Part of a small language model's weights: 12.3M parameters, untied embeddings.
Each number is 128 + 24 x the weight over the matrix's rms, rounded and kept within 0 to 255. Layers, rows and columns count from 0.

# layer 12 MLP down (transposed), 768x192, rms 0.111, rows 56-90, columns 128-191
[[150 163 139  86 131 159 108 182 152 135 132 170 132 102 117 110 146  83 127 162 117  95 127 105 137  91 106  99 166 115 121 100  97 111 138  91 143 138 100 178 156 117 139 128 133 110 100 126 142 131 107 118 125 153 157 128 120 151 126  81 140 147 144 124]
 [115 133 129  98 107 125 181 121 146 100 115 152 113 117 165 171 140 124  97 119 151 161 158 139 165 115 140 121 145 101  93 169 143 133 124 148 113 134 135 119 173 109 153 116 125 155 124 157 160 164 126 107 115 162  94 116 170 128 142 167 153 148 144 122]
 [115  93  65 128 120 129  94 130 110 141 132 116 122 146 156 149 141 119 117 114 107 109 130 160 116 138 118 120 114 140  97  90 107 120  99  82 126 150 111 128 189  96 118  96 151 143 110 134 120  91  86 169  91 110 175 130  96 111  74 173 108 113 118 100]
 [152 120 151 114 157 165 146 180 128 161 138 142 144 161 153 120 126 122  89 149 156 120 141 118 162 129 143 108  81 113 160 139 146 137 123 130 121 129 134 155 106  95 109 175 149 118 110 117  96 138 137 130 103 129 123 112  79 164 129 114 140 100 189 143]
 [114 137 140 114 124 150 145 123 100 124 131 127 148 152 170 153 142 157  80 151  98 109 123 152 126 134 165 151 165 148 157 103 152 123 181  92 100 148 121 145 131  94  99 110 148 132 114 100 136 180 150 139 138 138 130 130 116 123 124 133 130 113 151  84]
 [102 121 124 131 134 129 100 104 135 105 135 139 135 132 175 113 140 108 157 127 116 125 150 112 142 141 145  96 134 143 104 111 116 126 141 120 135 120 132 124 111 148 152 126 118 142 169 145 127 192 104 132  67 134 123 130 133 128 122 114 102 117  88 150]
 [141 102 126 148 155 107 131 157 139 116 113  98 175 125 159 114 104 114 148  96 144 156 120 130 120 112 100 133 102 181 131 155 114 114 129 138 126  82 124 126 134 155 107 147 133 145 126 130 131 171 142  97 140 110  86  93 141  83  83 118 124 129 155 122]
 [126 120 100 131 105 120 126 136 164 160  86 156 161 120 155 131 102 115 146 164 203 122 152 161 129  88 137 142 145 105 108 154 125 125 103 130 125  97  98  48  86 151 122 143 125 122 135 171  90 144 146 122 126 108 136 121  90 157 110 122 134 154 150 121]
 [102 171 112 153  98 137 135 152 132 162 147  86 118  94 104 109 128 148 123 111 115 125 151 113 126 126  98 131 171 125 153 144 148 101 140 118 156 168 147 105 153 111 119  58 140 147 148 153 103  95 149 135 112 159  81  95 145 139 143 115 129 105 139  81]
 [146 125 106 145  79 149 126 139 114 147 168 113 109 141 137 156 122  91 211 136 138 163 110 143 120 173 155 133 122 141 131 117 141 122 111 120 164 129 139 131 119 176 131  91 127  99 155 116 152 133 110 145 181 127 153 135  60 121 133 130 105  96 136 111]
 [101 171 124 144 114  89 105 169 119 104  96 110 112 113 136 157 169 107 144 100 120 126 123 164 135 133 130 151  94 154 136 137 121 155 150 142 154 186  87 151 112 120  96 114  85 143 120 136 112 147  80 135 148 148 134 110 105 101 152 127 122 124 131 140]
 [115 105 113 154 156 128 100 126 158 115  83 118 160 158  89 115 110 132 101 108 154 117 117 134 134 156 122  83 158 126 128 115 142 113 132 144 135 108 135 118 124 145 124 165 153 160  80 120 116 109  91 143 130 134 115 143 119 151 143 114  96  94 155 165]
 [ 86 108 110  89 169 154  90 204 156 137 103 163 131 118 125 130 102  95 113 125 141 122 169 152 139 125 122 124 181 135 106  85 106 147 129 135 156 163 142 123 153 168 140 119 126 121 133 114 110 124  84 150  94  88 120 141 123  88 187 109 154 137 123 121]
 [159 125 151 146 122  99 121  90 136 116 120 130 130 141 136 106  99 165 154 116 149 114 134 161 148 160 121 145  81  69 138 146 152  82 159 139 182 114 111 167 144 152 152 160 119 149 148 128 129 139 162 127 164 121  97 128 107 112 148 129 156 151 110 140]
 [115 149 133 128 128 127  73 161 160 189 152 149 195 159 129 139 139 174 124 132 121 138 124 152 158 153 142 104 127 146 162 147 128 206 101 127 157 119 141 122 109 126 106 119  95  99 137 122 141 175 123 115  95 133 100 120 119 156 116 132 138 168 144  95]
 [133 121 140 125 121 167 111 123 112 123 124 105 135 106 140 110  74 166 108 146 169 156 169 178 135 135 124 137 185 115 147 134  93 162 140 119 130 131 162  97 156  72 119 150 158 110 107  92 108 111 135 129 115 123 144 148 129  90 155 124 129 112 149  82]
 [ 91 109 126 121  87 142 108 160 110 140  89 131 154 116 128 146 157 107 127 113 158 156 108 165  91 104 148 187 138 143 112 144 116 140 124 137 133 143 139 114 124 117 183  89  92 126 141  85 106  88 146 126 134 112  93 115 118 122 115 124 103 119 116 128]
 [154 112 114  89 166 152 143 123 133 110 109 114 123 185 110 144 126 184 124 138  93  96  71 136 139 117 134 123  95 147 118 115 141 128 112 113 137 107 104 130 107  86 134  65 141 120 179 131 129 122 164 142 170 131 145 111 149 153 122  72 155 113 134 164]
 [132 141 116  97  94 129 118 142 106 151 158 127  87 105 100 138 144 123 155 131 114 129 148 127  60 164  95 106 140 154 156 154 135 172 127  86 125 133 108 109 177 162  97 129 126 101 163 117 106 107 120 106 135  79 130 129  78  87 126 152 156 143 140  86]
 [124 140 158 151 149 135 124 150 144 166  87 136 118 151 129 133 133 145 135  83 150  84  94 135 156 133 123 138 144  97 161 152  99 103  98 131 126 149 129 163 125 129  95  79 148 112 113 114 135 137 158 135 147 172  57 139 159  87  67 132 151 139 156 109]
 [150 124 144  90 135 125 122 143 135 139 150 100 125 129 121 183 166 142 125 127 138  97 110 126 154 124 133 119 126  89 121 117 149 139 125 144 103 121 143 133 103 144 140 135 175 143 145 113 134 143 119  98 121 126 101 157 137  98 123  93 144 149 160 139]
 [152 104 123 131 132 146 129 109 133 133  99 142 146 120 160 133 174 104 131 129 105 126 113 163 126 147 125 119 141 131 127 193  76 111 117  67 119 172 133 124 105 126 123 137 143 171 147 120 175 132 149 135 136  99 111 129 124  82 140 117  77 137 131 142]
 [135 116 114 164  95 119 127 127  97 172  73 115 151 108 114 108 102 173  89  99 125 155  72 131 128 130 148 121 148 127 127 111 116 143 123 146 131 155 147 128 100 103 148 108  98  95 133 113 120 148 122 118 119 143 165 151 125 142 109 145 136  87 142 128]
 [133 172  91 150 143 123  96  82 124 132 113 148 109 122 117 117  85 113  71  93 131 131 123 130 115 146 152 118 148 113 126 108 161 135 109 104 101 134 146 156 150 141 127 123 163 120 138 115 127 162 108  93 153 117 137 151 157 138 116 158  92 140 146 123]
 [117 154 139 165 132 129 125 188 149 126 126 148 116 138 117 144 126 162  95 157 152 151 133 133 119 172 134  96 150 184 152 122  93 154 109  96 170 161 146 134  82 146 142 132 131 174 141 119 106 118 118 114  93 142 158  99  95 137 148 178 149 125 126 110]
 [145 166  98 136 143 121  97 130 166 134 190 117 100 115 162 119 136 171 104 134  92 119 207 111 124 112 160 109 153 179 174  57 153 155 120  86 138  85 143 156 129 117  90 132 161 167 155  97 139 139  92 153 143 172  99 130 138 112  72 118 145 109 139 167]
 [101 126 130 154 105 132 119 153 143 107 147 164 154 178 128 144 151 115 160 121 124 139  97 115 154 109 108  98  90 193 147  93 103 102 148 150 155 159  69 132 115 145 134 139 141 121  80 112 119 155 126 120 125  63 119 119 112 145 148 136 103 124 149 153]
 [101 134 145 104 125 121  95 106  98 156 113 103 113 150  93 116 132 112  97 159 160  68 123 120 128 164  81 143 127 109 160 114 128 163 149 141  95 100 134 121 147 146  94 153 126 102 141 118 120  83 136 156 139 155 161 168 144 124 104 127  87 128 135 161]
 [116 123 151 132 140 144 183 134 171 151  83 132 143 178 136 146 150 137 150 120 128 104 115 102 144 104 145 126 133 140 128 112 111  99 110 183 158 120 101 118 132 134 110 135 111 141 122 138  84 139 134 164  92 116 162 170 128 126 151 132 111 136 115 154]
 [116 161 149 111 128 144 124 111 146 153 137 119 133 147 138  79 128 140 115 107 125 159 133 157 141 125 117  92 136 156  83 116 133 118  87 124  92 113 145 116 104 126 130 133 147 121 129 135 128 144  78 146 151 165 122 142 150 137 139 135 153 126 157 128]
 [143 126 127 182 119 129 132 131  89 127 126 142 109 161 112 125 152 122 177 121 102 159 158 143 143 145 166 105  98 165 158 104 119 109 122 148 115 128 175 151 135 151 105 105 129 119 136 115 148 188 131 134  96 136 130 122 174 108 102 137  65 171 151 148]
 [120 172 131 129  94 133 134  99 147 132 150 118 112 111 157 143 118  82 109 101 140 151 102 107 134 132 155 121 114 160 110 127 135 151 139 141 115 113 139 102 143 106 170 149  85 164 142 108 113 126  96 164  96 128  91 117 156 115 146 144 120 170 109 101]
 [129 103 106 159 169 132  97 134 154 128 120 160  96 127 114 104 158 162 114 110 108 152 140 149 144 157 176  84  86 121 142  97 148 119 116 168 104 114 139 140 104 112 142  97  63  63 128 158 154 107 149 156 114 115 140 115 126 147 146 141 135 117 105 124]
 [123  63 123 104 115 128 138 113  44 106 136 166 186 128 151 140 162  72 121 100 158 157  83 121 137 116 134 164 133 136 120 123 149 124 120 129 117 175 124 109 110 132  94 118 134 206  62 142 107 136  92 152 118 165 152  98 138 150 108 165 130 130 102 163]
 [131  95 100 170  94  73 144 161  85 145 161 165 110 148 159 147 155  95 147 153 143 106 142  99 122  98 155 142 143 121  88 115 160 129 145 144 153 149  99  75 116 127 157 108 141 131 113 139 131 174 137 115 141 107 158 172 119 110 146 176 127 131 124 122]]
# layer 12 MLP gate, 768x192, rms 0.21, rows 57-91, columns 128-191
[[119 143 118 105 169 147 118 120 117 108 173 155 132 149 172 131  96  95 116 126  78 133 123 163 127 171 144 173 166 152 140 112 109 196 125 143 117 123 101 143 118 112 123  88 143 104 109  88 102 159 124 121 127 127 145 125  95 170 140 146  96 134 111 113]
 [129  86 158 143 108 150 144 105 145 119  82  83 157 145  98 158 142 114 117 130 130  78  64 142 112 134 104 157 129 104 119 124  83 118 159 103  95 104 106 102 132 190 152  86  94  78 152 159 155 120 143 131 144 130 132 136 112 131 138 133 116 129 125 150]
 [186 138 166 133 144 148 121 139 120 104 119 120 161 114 126 136 128 145  85  75 111 100 106 105 152 166  97 144  82 119  96  86  97 150 122 137  83  97 142 100 128 168 142 161 128 164 130 159 151 164  51 104 111 139 157 129  92 145  98  88 139 127 154 130]
 [138 120 104 110 143 150 138 123 128 133  94 139 122 134  74 134  64 156 117 116 123  76 128 112 121 171 145 126 105  77 148 114 119 130 159 157 125 151 127 116  91  87 103 143 138 136 170 143 128 159 132 105 135 143 103 112 154 144 148 119 141 148 106 141]
 [146 117 109 122 115 128 177  94 131 145 145 127 125 109 141 134 138 117 112 111 134 117 154 169 158 135 159 132 127 148 122 125 176 154 162 153 126 123 169  92 136 143 113 118 150  97 122 131 123 149  77 131 140 125 161 101 143 116  71 145 128 172 133 144]
 [100 102 120 131 137  78 117 135 115 142 119 102 113  93 134 135 155 103 138 125 100 112 101 142  99 118 133 149 119  95 157  99 114 138 145 145 140 135  99 110 115 137 114 160 163 112 138 171 107 139 127 134 152 126 125  96 112 180 113 136 112 135  62  95]
 [138 159 118 153 168 144 121 124  85 136 143 153 106  68 124  99 128 135 145 108  92 128  91 102 161 103 152 132 148 101 118 135  96 159 119 114 147 131  99 124 108 104 136  93  95 128 146 112 128 104 120 128 112 149 140  70 190  98 115 125 116 149 166 123]
 [111 128 142 140 156 123 127 154  91 106 136 128 109 125 137 153 171 128  99 113 140 132 111 135 116 130 132 118 143  88 116 115 110 136 148 134 157 167 144 142 140  86 128 116 163 125 161 168 134 115  77 144 196  90 112 116 148 119 141 134 135  98 101  97]
 [104  79 173  84 191 142 148 133 109 138 149 100 135 150 119 123 161 150 113 125 113 106 163 113 176 152 101 112 152  80 149 113 172 165 124  91 148 124 141 144 135 150 127 122 119  94 112 103 113 152 102 147 141 139 119 154 149  75  76 111 132 163 130 121]
 [156 140 127 168  83 154 159 109 129 144 106 146  86 161  96 139  94 132 134 178 123  90 117 146 107 135  89 121 118 132 109 113 120 173  94 135 142 131 123 126 112 166 128 108  74  88 114 142 102 164 153 150 134 111  92 109 140 128 115 107 139 164 115 128]
 [ 91 139 113 157  96 149 107  80 165 123 134  97  94  80 141 132 127 150 113 162 109 155 131  87 117 155 118 104 116  92 141 103 141 132 134 144  93  75  89 145 143 101 155  94  94 138 108 138 128 129 127 112 117 129 132 123 170 131 132 109 107  96 159  91]
 [147 118 146 109 102 112 131  81  95 107 136 145 163 105  95 124 132 136 118 134 117 158  97 146 125 137 111 129  99 149 138 127 123 129 126 156 145 131  76 163 131 133 162 127  99 134 120 119 154 122 113 115 109 113  86 126 181 129 146 151  87 164 119 104]
 [170 113 115 111 131 122 126 102 130  85 131 109 138 146 120 177 143 152 173 129 121 127 101 116 113 148 100  96 145 166 141 155 144 108 129 124 153 129 116 172  83 153 139 139 108 118 135  96 120  72 127 155 123 138 116 146 126 141 157 157 188 125 157 161]
 [102 153  90 132 149 126 128 122 179  98 160  98 118 127 134 133 120 106 150 109  86 132 150 138 124 164 156 112 108 155 134  79 167 177 165 153 161 129 103 119 167 149 100  80 121  66 106 128 155 163 136 110 124 109 171 113  92 111  91 134 114 138 183 108]
 [119 127 121 131 120 120  94 102 116 132 122 109  85 134 135 144 149 124 143 140 117 119  90 172 160 106 123 135 111 177 131 133 141 117 147 127 149 140 122 134 137 116 186 132 116 122 162 130  98 162 107 109 132 130  88 113 132 123 116 108 153 104 123 162]
 [140 117 148 154 110 125 141 138 166 148 174 137 119 135 150 164 153 170 108 149 111 129 132  83 135 147 118 140 121 191 124 110 151  98 149  93 150 109 159 130 128 176 144 131  92 127 119  76 101 141 135 131 189  92 129  94 121 144 115 126  90 145 167 142]
 [105 123 114 162 128 120 118 141  99 122 100 134  69 141 106 141 132 114 127 126 119 100 148 135 124 135 145 122 173 156  97 100 168 152 130 135 136 112 111 145  93 122 126 133 117  99 114 119 126 134 109 106 133 125 122 171 148  95 123 156 139 120 104 145]
 [141 134 130 123 163 140 143 120 142 111 127 110 129 143 107 142  87 123 115  86 150 161 132 126 194  82  96 137 124 129 127  89 133 115 127 145 128 130 152 133 203 127 114 168 125 114 108 161 122 119 122 120 160 147 118 102 138 160 167 117 163 115 126 116]
 [ 96 164 139 145 129 107 114 187 172 132  71 126 137 138 138  86  96 161 116 115 142  61 116  97 125 101 132 140 115 135 127 160 156 162 155 150 154 136 149 110 114 135 131 117 111 143 112 136  97 153 124 154 170 168 106 159 118  59 110 173 128 100 129  98]
 [122 132 163 141 115 125 105 146 118 106 136 118 117 150 151 140 112 104  97 135 123 159 130 110  97 161 133 103 144 141 126  86 114 126 148 138 109 105 108 114 194  81  92 131 165 120 101 104 146 126 125  97 125 133 146 108  53 150 101 146 174 105 120 156]
 [139 129 110 131 129 138 108 119 131 123 102 168 135 124 104 132 141 127 107 147 148 131 144 133 115 122 148 110 123  99 115 103 112 146 126  78 138 134 129 125 165 137 129 106  92 100 164 102  96 138  97  97 106  80 113  80 147 129 133 130 152 131 105 144]
 [158 170 118 113 106 103 121 153 117 155  87 133 123 148 113 142 129 112  76 107 180 168 109 152 117 168 128 149 132 147 167 112 152 139  99 102 114 129 135 129 104 136 160 137  94 124 127 130  94 123 156 105 154 153 121 122 113 121 133 116 100 131 148 100]
 [136  77 152 119 190 151 106 152 175  86 138 141 131 120 122 141 114 151 146 110 142 191 111 118 139 146 109 154 147 133  89 141 114 104 163 150 176 122 101 136 118 158 118  92 117  89 162  84 141 112 130 132 152 130 119  95 144 145 155  62 111  99 151 125]
 [153 143  99 133 170 114 137 152  77 126 107 199 117  97 152 117 117 138 142 110 166 141 130 110 111 111 126  87 134 116 120 102 122 171 153 107 120 120 149 174 142 143 158 100 146 159 138 116 114  95  98 118 157 141  91 124 171 131 117  74 168 132 153  97]
 [153  62 126 146 112 141 109 147 167 129  36 162 144 109 162 158 105 139 150  86 107 119  60  87  86 127 156 141  92 143 175 136 140 151 132  79 124 118 132 144 132 141 128  59 122 100  97 126 178 108  96  94 170 142 161 128 143 129  79  98 115 137 150 103]
 [116 140 106 152 115  85 100  80 105  96 149 132 159 148 159 148 119 100 148 191 119 124 121 138 121 141 125 114 118 140 117 145  85 133 131 163 151 130 144 115 138  87 143 109 154 144 127 101 132  82 107 153 123  97 139 126 134 139 107 182  50 108 178 109]
 [ 70 168 179 115  95 132 108  75 125 123 132 118 104 172 123  90 148 113 138 130 125 108 149 108 129 127  98 137 148 140 147 144 129 138 127 167 142 169 129 134 188 147 141 142 156 127 154 128 126 116 102 166 108 109 106 150 141 144 137 130 150 134 116 157]
 [126 149 134 126 150 151  73 107 123  89 138 117  95 106 125 164 143 123 123 136 136 151 136 138  93 194 155 149 148 143 107 116 131 117 168 105 113 126 155 130 134 144 113 101 119 120 138 150 153 137 118 105 142 131 115 109 161 136 128 161 167 138 149 113]
 [136 115 103 110  99 141 145 152 143 162 144 124 105 135 115  96  77 113  99  99 132 121 134 120 133 160 112 194 102 126 126 142 150 110 186 118 188 144 155 182 135 138 114 124 136 147 112 118 106 130 148 158 101  85  88 113 138 119  75 117 124 191 146 106]
 [105 126  75 128 137 160 166 154 128 161 110 156 152 120  89 146 126 121 122 159  98 139 140  93 112 121 130 117  98 139 104 119 131  61 139 154 128 122 145 180 151 129  95 111 174 108 136 117  96  98 144 148 196 129 136 135 166 146 159 173  93 118 166 109]
 [117 118 106 145 131  72  87 146 143 116 126 125 138 128 118 169 134 149 145 105 103  86  97 112 171  98 149 159 160 102 105 147 149 102 132 131 108 112  80 106 144  80 122 106 138 130 145 110 133 105 158 147 126 128 139 131 148  70 119 150 103 135 109 140]
 [145 116  84 121 155 116 151 156 145 109  83 144 122 119  97 133 152 166 108 126 137 126 141 168 124 126 125 128 153 126 140  99  87 127 158 144 119 116 150 112 139 132 160  98 112 146 158 109 145  63  78 141  92 144  98 107  48 145  58 113 136 140 109 119]
 [123 133 119 190 126  96 108 117 103 148 162 151 144 106 157 117 153 100 117 107  82 109 118 147 103 151 147 130 170 138 132 119 123 114 154 121 148 146 107 117 123  89 158 108 118 119 123 115 126 115 127 139 166  89 123  94 156 139 106 137 119 109 160 138]
 [172 141 131 131  95 150 156 120 165 130 114 146 165 175 139  97 130 147 127 134 110 119  98 137  80 165  88 143 157 157 114  93 104 128 117 116  97 101 149 156 139 153 133 121 105 121 127 147  94 134 125 124 159 184 163 177 129 127 128 112 176  97 111 123]
 [101 106 142 102 108  72 145 146 151 102 129 128 175  81 143 130  76 117 125 128 101 129  96 157 110  80  93  95 115 135 122 127 128  93 166 132 152 146 134  92 130 118 121 123 135 120 183 104 125  96 110  62 112 144  69 135 168 101 177 104 155 136 166 115]]
# layer 12 MLP up, 768x192, rms 0.232, rows 57-91, columns 128-191
[[123 168 132 149 133 101 118 169 181 143 116 171 149  86 146  93  84 114 101 129 157  77 135 114 141 166 112 118 147  99 162 111 135 104  91 160  93 116 129 163  81 126 146 166 155 107  99 137 177  96  98  99 140 178 159 128 114 129 127 136 134 105 150 133]
 [ 99 127 113 127 162 127 144 108 155 132 142  98  97 132 118  97 155 133 116 130 116 127 113 123 172 132 130 163 114 127 113  76 126 125 115 141  97 128 168 149 183 111 180 140 106 133 133 124 113 103 134 118  47 118 119 129  71 184 114 145 140 171 168 127]
 [135 125 175 112 119 108 100  98 140 136 131 126 112  97 122 130 112 128 116 124 110  69 140  94 134 141 143 101 113 107  84  92 118  88 147 152  60 141 154 144  94 134 167  97 109 158 113 174 146 147 145 139 123 137 164 132 109 164 153 124 156 117  95 137]
 [129 130  88 129 122 103 153 130 124 118  95 178 124 110 194 119 145 117 132 131 136 134 152 136 109 122 133 126 125 167 136 118 147 159 112 155 174 163 124 113 144 111 127 116 133 108 154 142  93 122 104 118 147  93 127 104 130 154 142 104 111 138 154 107]
 [141 125 133  82  99 127 176 102 145 130 164  98 120 134 107 126  98 130 132 133 131 100 114 138  77 159 146 119 140 123 126  96 132 141  99 130 157 128 104 129 137 106 140 123 120 157 129 137 126  98 111 125 112  76 147 137 127  90 130 105 139 144 139 139]
 [126 126  85 108 134 184  73 107 133 150 117 133 119 111 124 165 129 159 118 132 129  98 112 122 135 148 118 139 131 130  82  84 130 154 132 142 102 149 177 153 121 152 156 112 126 132  89 129 102 118 112 170 135 119 160  71 141 135 129 141  97 138 116 147]
 [112 130 120 140 152  92 103 110  82 114 100  98 130 110 122 111 189 125 122 139 144 153 107 159 140 105 157 118 108 143 106 109 122 143 118 101 187 104 143  31 119 138 133 117 137 109 152 165  92 146 172 141 138 118  73 144 136  91  99 114 147 127 136 122]
 [129 122 147 152 186  80 148 173  90 110 105 165 124 132 137 163  99  97 121 110 108 143 117 121 106 124 127 128 104 101 126  80 154 110 126 121 119 131 106 130  96 138 124 159 140 117 152 108 125 181 137 115 147  77 157  95 151 127 139 152 105 168 189 155]
 [121 150 111 119 149 118  90 103 126 115 136  66 180 135 151 121 169 111 140 100 139 113 130 132 111 127 162 100 155 153 105 145 154 146  94 124 105 150 167 151 121 127 104 123 104 148 150 133 154 171 149 129 103 107 153 129 117 126 109 124 135 144 124 104]
 [140 120 135 135 132 154 152 108 128 127 136 153  99 173  82 153 154 138 130 157  84  99 168 147 114 107  52 128 179 215 183 129 110 127 122 104 132 113 113 112 195 150  84 102 108 127 117 105 115  98 168 123  91 155 105 131 141 122 120 113 112 110 111 129]
 [123 141 106 161 117 121 116 116  86 147 145 148  81 155 124 147 145 151 141 151 147 132 160 145 129 136 109  55 122 107 141 126  93 113 145 146  87 159 116 125 158  95 152 125 100 121 110 136 122 117  97 141 105 133 138 121 126 130 132  76 105 140  97 117]
 [159 115 150 116 134 115 183 127 107 150 175 108 117 145 137 117 118 139 146  97 149 126 150 145 162 100 112 142 120 100 111 146  97 105 122 101 144 137 197 142 140 115  66 128 164  88 139 128  75 170  85 102 144 125 108 115 158 107 161 103 114  86 185 109]
 [108  92 145 156 155 145 134 142 114 127 136 146 144 140 132 133 137 103 132 145 148 176 145 141 125 142 173 146 136  87  88 119 148 140 144 123  69 123 138 140 145 114 117  99 104 133  83 126 151 135 146 144 109 103  91 118 126 114 120 113 142 145 147 104]
 [122 123 136  95 156 151 177 140 151 150 128 148 143 127  61 121 137 157 142 103 149 100  65 178 126 135 125  69 114 154 117 176 121 160 105 100 129 121 141 158 107 116 126 112 188 152  96 116 130 148 131  86 114 156 126 142 135 149  78 164 136 119 118 144]
 [150  68 118 123 134 118 153 118  90 108 128 137 127 126 122 161 119 130 104 149 156 121 130 167 130 121 179 105 163 117 113 146 102 120  99 113 126 152 113 139 134 142  90 148 118 134 141 159 155 115 175 135 136 123 113 114 108 165 129 112 128 122 114 133]
 [132  99 135 125 153 103  87 108 136 127 182 162 108 114 111 128 155 157 129 196 175 121 145 162 124 140 132 118 103 130 122 151 137 143 120 131 148  97  99 110 131 136 142  84 124 143 126 117 124 161 129 140 185 135 114 114 171 125 106 112 101 121 160 141]
 [112 148 109 125 120 124 160 159  64 108 132 110 109 165 129 105 104 111 121 102 130 175 136 121 133 129 102 120  46 128 160 114 119 147 162 102 116 165 130 150 142  91 153  89 121 101 159 117 138  92 183  92 163  97 156  94 156  99 131 179 101 129 166 173]
 [102 107 125 102 153 132 149 152 153 149 138 122  82 142 130  91 160 134 148 168 135 133  90 164 141 122 119 139 134 163 117 158 104 134 103 115  95 143 127 168 120 107 120 154  87 151 124 105 123 129 117 114  99 150 154 113  95 171 127 116 129 155  89 110]
 [133 107 146 112 142 120 160 107 115 150  89 141 112 139 101 101 131 138 133 138 131 132 115 115 138 148 129 101 114 122 151 135 106 151 104 108 149 142 141 129 128 133  95 108 104 137 170 109 114 141 128 112  99 123  71 172  98 129 139 142 158  85 177 147]
 [109 136 112 143 110  71 161 155 127 135 126  97 177 127 124 161 113 122 122 136 111 107 142 144  98 108 133 131 127 119 130 132 118 118 125 132 100 145 145 101 171 147  97 147 171  69 110 105 116 102 174 116 120 136 133 116 112  90 118 126 162 118 147 133]
 [105 151 105 126 135  81 107 148 110 155 153 136 116 138 121 138 106 159 127 115 129 133  85 126 128 129 164 124 141 114 138 129 110 142 108 130 105 134 134 113  98 142 122 119 163 112 150 104 110 138 129 133 119 115 109 119 152  64  86 135  93 113 133 137]
 [ 94 147 150 108  98 126 132 184 128 140  92 164 135 130 131  99 149 111 118 158 104 148 108 105 133 138 134 121 119 132 121 104 154 112 121 148 171 106  97 132 165 155  82 160 124 149 147 125 139 143 150 120 155 101 112 147 126 161 182 124 119 140 133 117]
 [113 175 129 140 166 101 141 135 140  98 161 159 113 119 157 148 147 110 139 146 134 159  85 145 123 132 165 134 139 115 136 107 134 133 104  98 120 134 116 132 134 156 142 121 159 170 115  95 114 111 160  77 109 110 143 165 121 124  81 118 102 123 175 120]
 [150 198 156 138 164  68  71  53 135 149 107 125  72  92 104 133 131 162 150 135 113 145 130  97 135 146 160  81 155 128 154 113 111 135 124 119 138 160 176 210 164 149 151 124 145 139 142 113 145 113 136 146 119 131 121 127 108 129 133 102 133 128 161 108]
 [ 73 149 127 156 114 167 107 150 109 165 128 125 148 117 119 117 137 153 139 132 143 130 173 141 184 146 140 135 150  97 138 142 164 142 123 171 112 134  95 155 113 123 112 125 125 152 127 157 154 136 124 147 188 174 153 138  85  87 164 125  86 147 113  94]
 [121 104 148 141 120 148 162 115 151 113 151 126  77  78 154 111 160 105 113  94 119 162 190 130 108 122 116 122  98 156 155  99 186 157 153  80 137 117 124 110 125 150 123 140 156  86 212 102 131 130 154 103 107 153 133 124 121 101 135  97 120 150 124 178]
 [141 116 126 117 101 183 126 136 113 128 168 128 123 150 148 182 133 126 112 149 173 166 149  89 139 128 165 120 122 115 119 129 153 142 125 147 110 113 144 129  99 144  80 126 139 121 154 161 133  99 178 110 134 111 155 128  93 106 138 116 126 140 144 152]
 [151 135 109 129 122  97 100 147 116  90 144 107 145  97 133 117 113 108 133 113 114 126 100 154  98 145 127 116 102 123 144 156 131 127 127 109  98 117 143 103 132 142 101 139 137 123  88 126 139 110 172 130 108 147 140 100 180 136 134 130 128 156 156 106]
 [161 132 118  69 160 158 136 144 140 158 151 132 166 151 144  89 127 145 157  96 163 143 149 129 168 141  97 105 125 140  91 183 111 120 113 102  96 105 119 160 101  96 132 160 147 147 146 126 114  86 127 118 124 145 120 164 132 131 139 172 123 159 130 129]
 [120 105 134 114 164 137 105 134 102 147 165 156 158  89 129  97 121 131 101 174 141 125 166 128  74 132  85 151 147 129 156 159  98 131 120  99 118 146 140 118 123 122 122 196 120  81 138 110 120 144 128 108  63 114  96 148 128 152 158 146 147 103 150 155]
 [142 137 122 148 182 118 111 117 147 112 145 102 158 110 115  97 115 169  96 136 117  87  63 113 159 124 156 102 174  94 132 155 123 114 146  93 143 160 198 107 158 114 113 136 130 106 130 166 138 164 171 107 137 143 119 110 131 155 119 120 102 191 144 105]
 [158 141  91 108 173 139 156 158 145 131 124 110  93 110 140 142 114 137 169 117 118 183 155 122 117 163 117 100 142 143 118 114 126 137 123 129 105 111 115  88 142 143 107 106 131 125  89 141 147 119 141 139 117 145 114 113  81 142 105 133 117 151 138 136]
 [127 113 184 116 151 163  99 143 101 107  85 104 127 133 119 156 124 113 127  65 135 117 101 107 100 119 126 164 122 119 135 112  87 149 154 168 156 141 124 133  76  98 157  96 184 131 144 146 146 132  96 149  84  81 116 159 124 115 118 153  89 146 135 142]
 [160 112 162 142 131 129 127 175 154 146 117 170 125 123 119 125 148 162 161 117 128 103 150 166 131 160  88 131 130 132 149 145 176 148 103 144 159 109 130 109 120 116 143 120 105 133  83 128 148 147  92 130 109 128 151 130 115 120 140 136 155 153 100 136]
 [109 135  92 133  90 159  96 142 102 125 105  76 111 116 112 152 144 213 166 155  59 138 138 171 102  98 157 118 115 160 112 134 116  55 140 109 132  84 131 138 113 112 113  78 149 125 114 123 103 115 163 133 114  98 128 150 152 140 110 100 149 124 126 158]]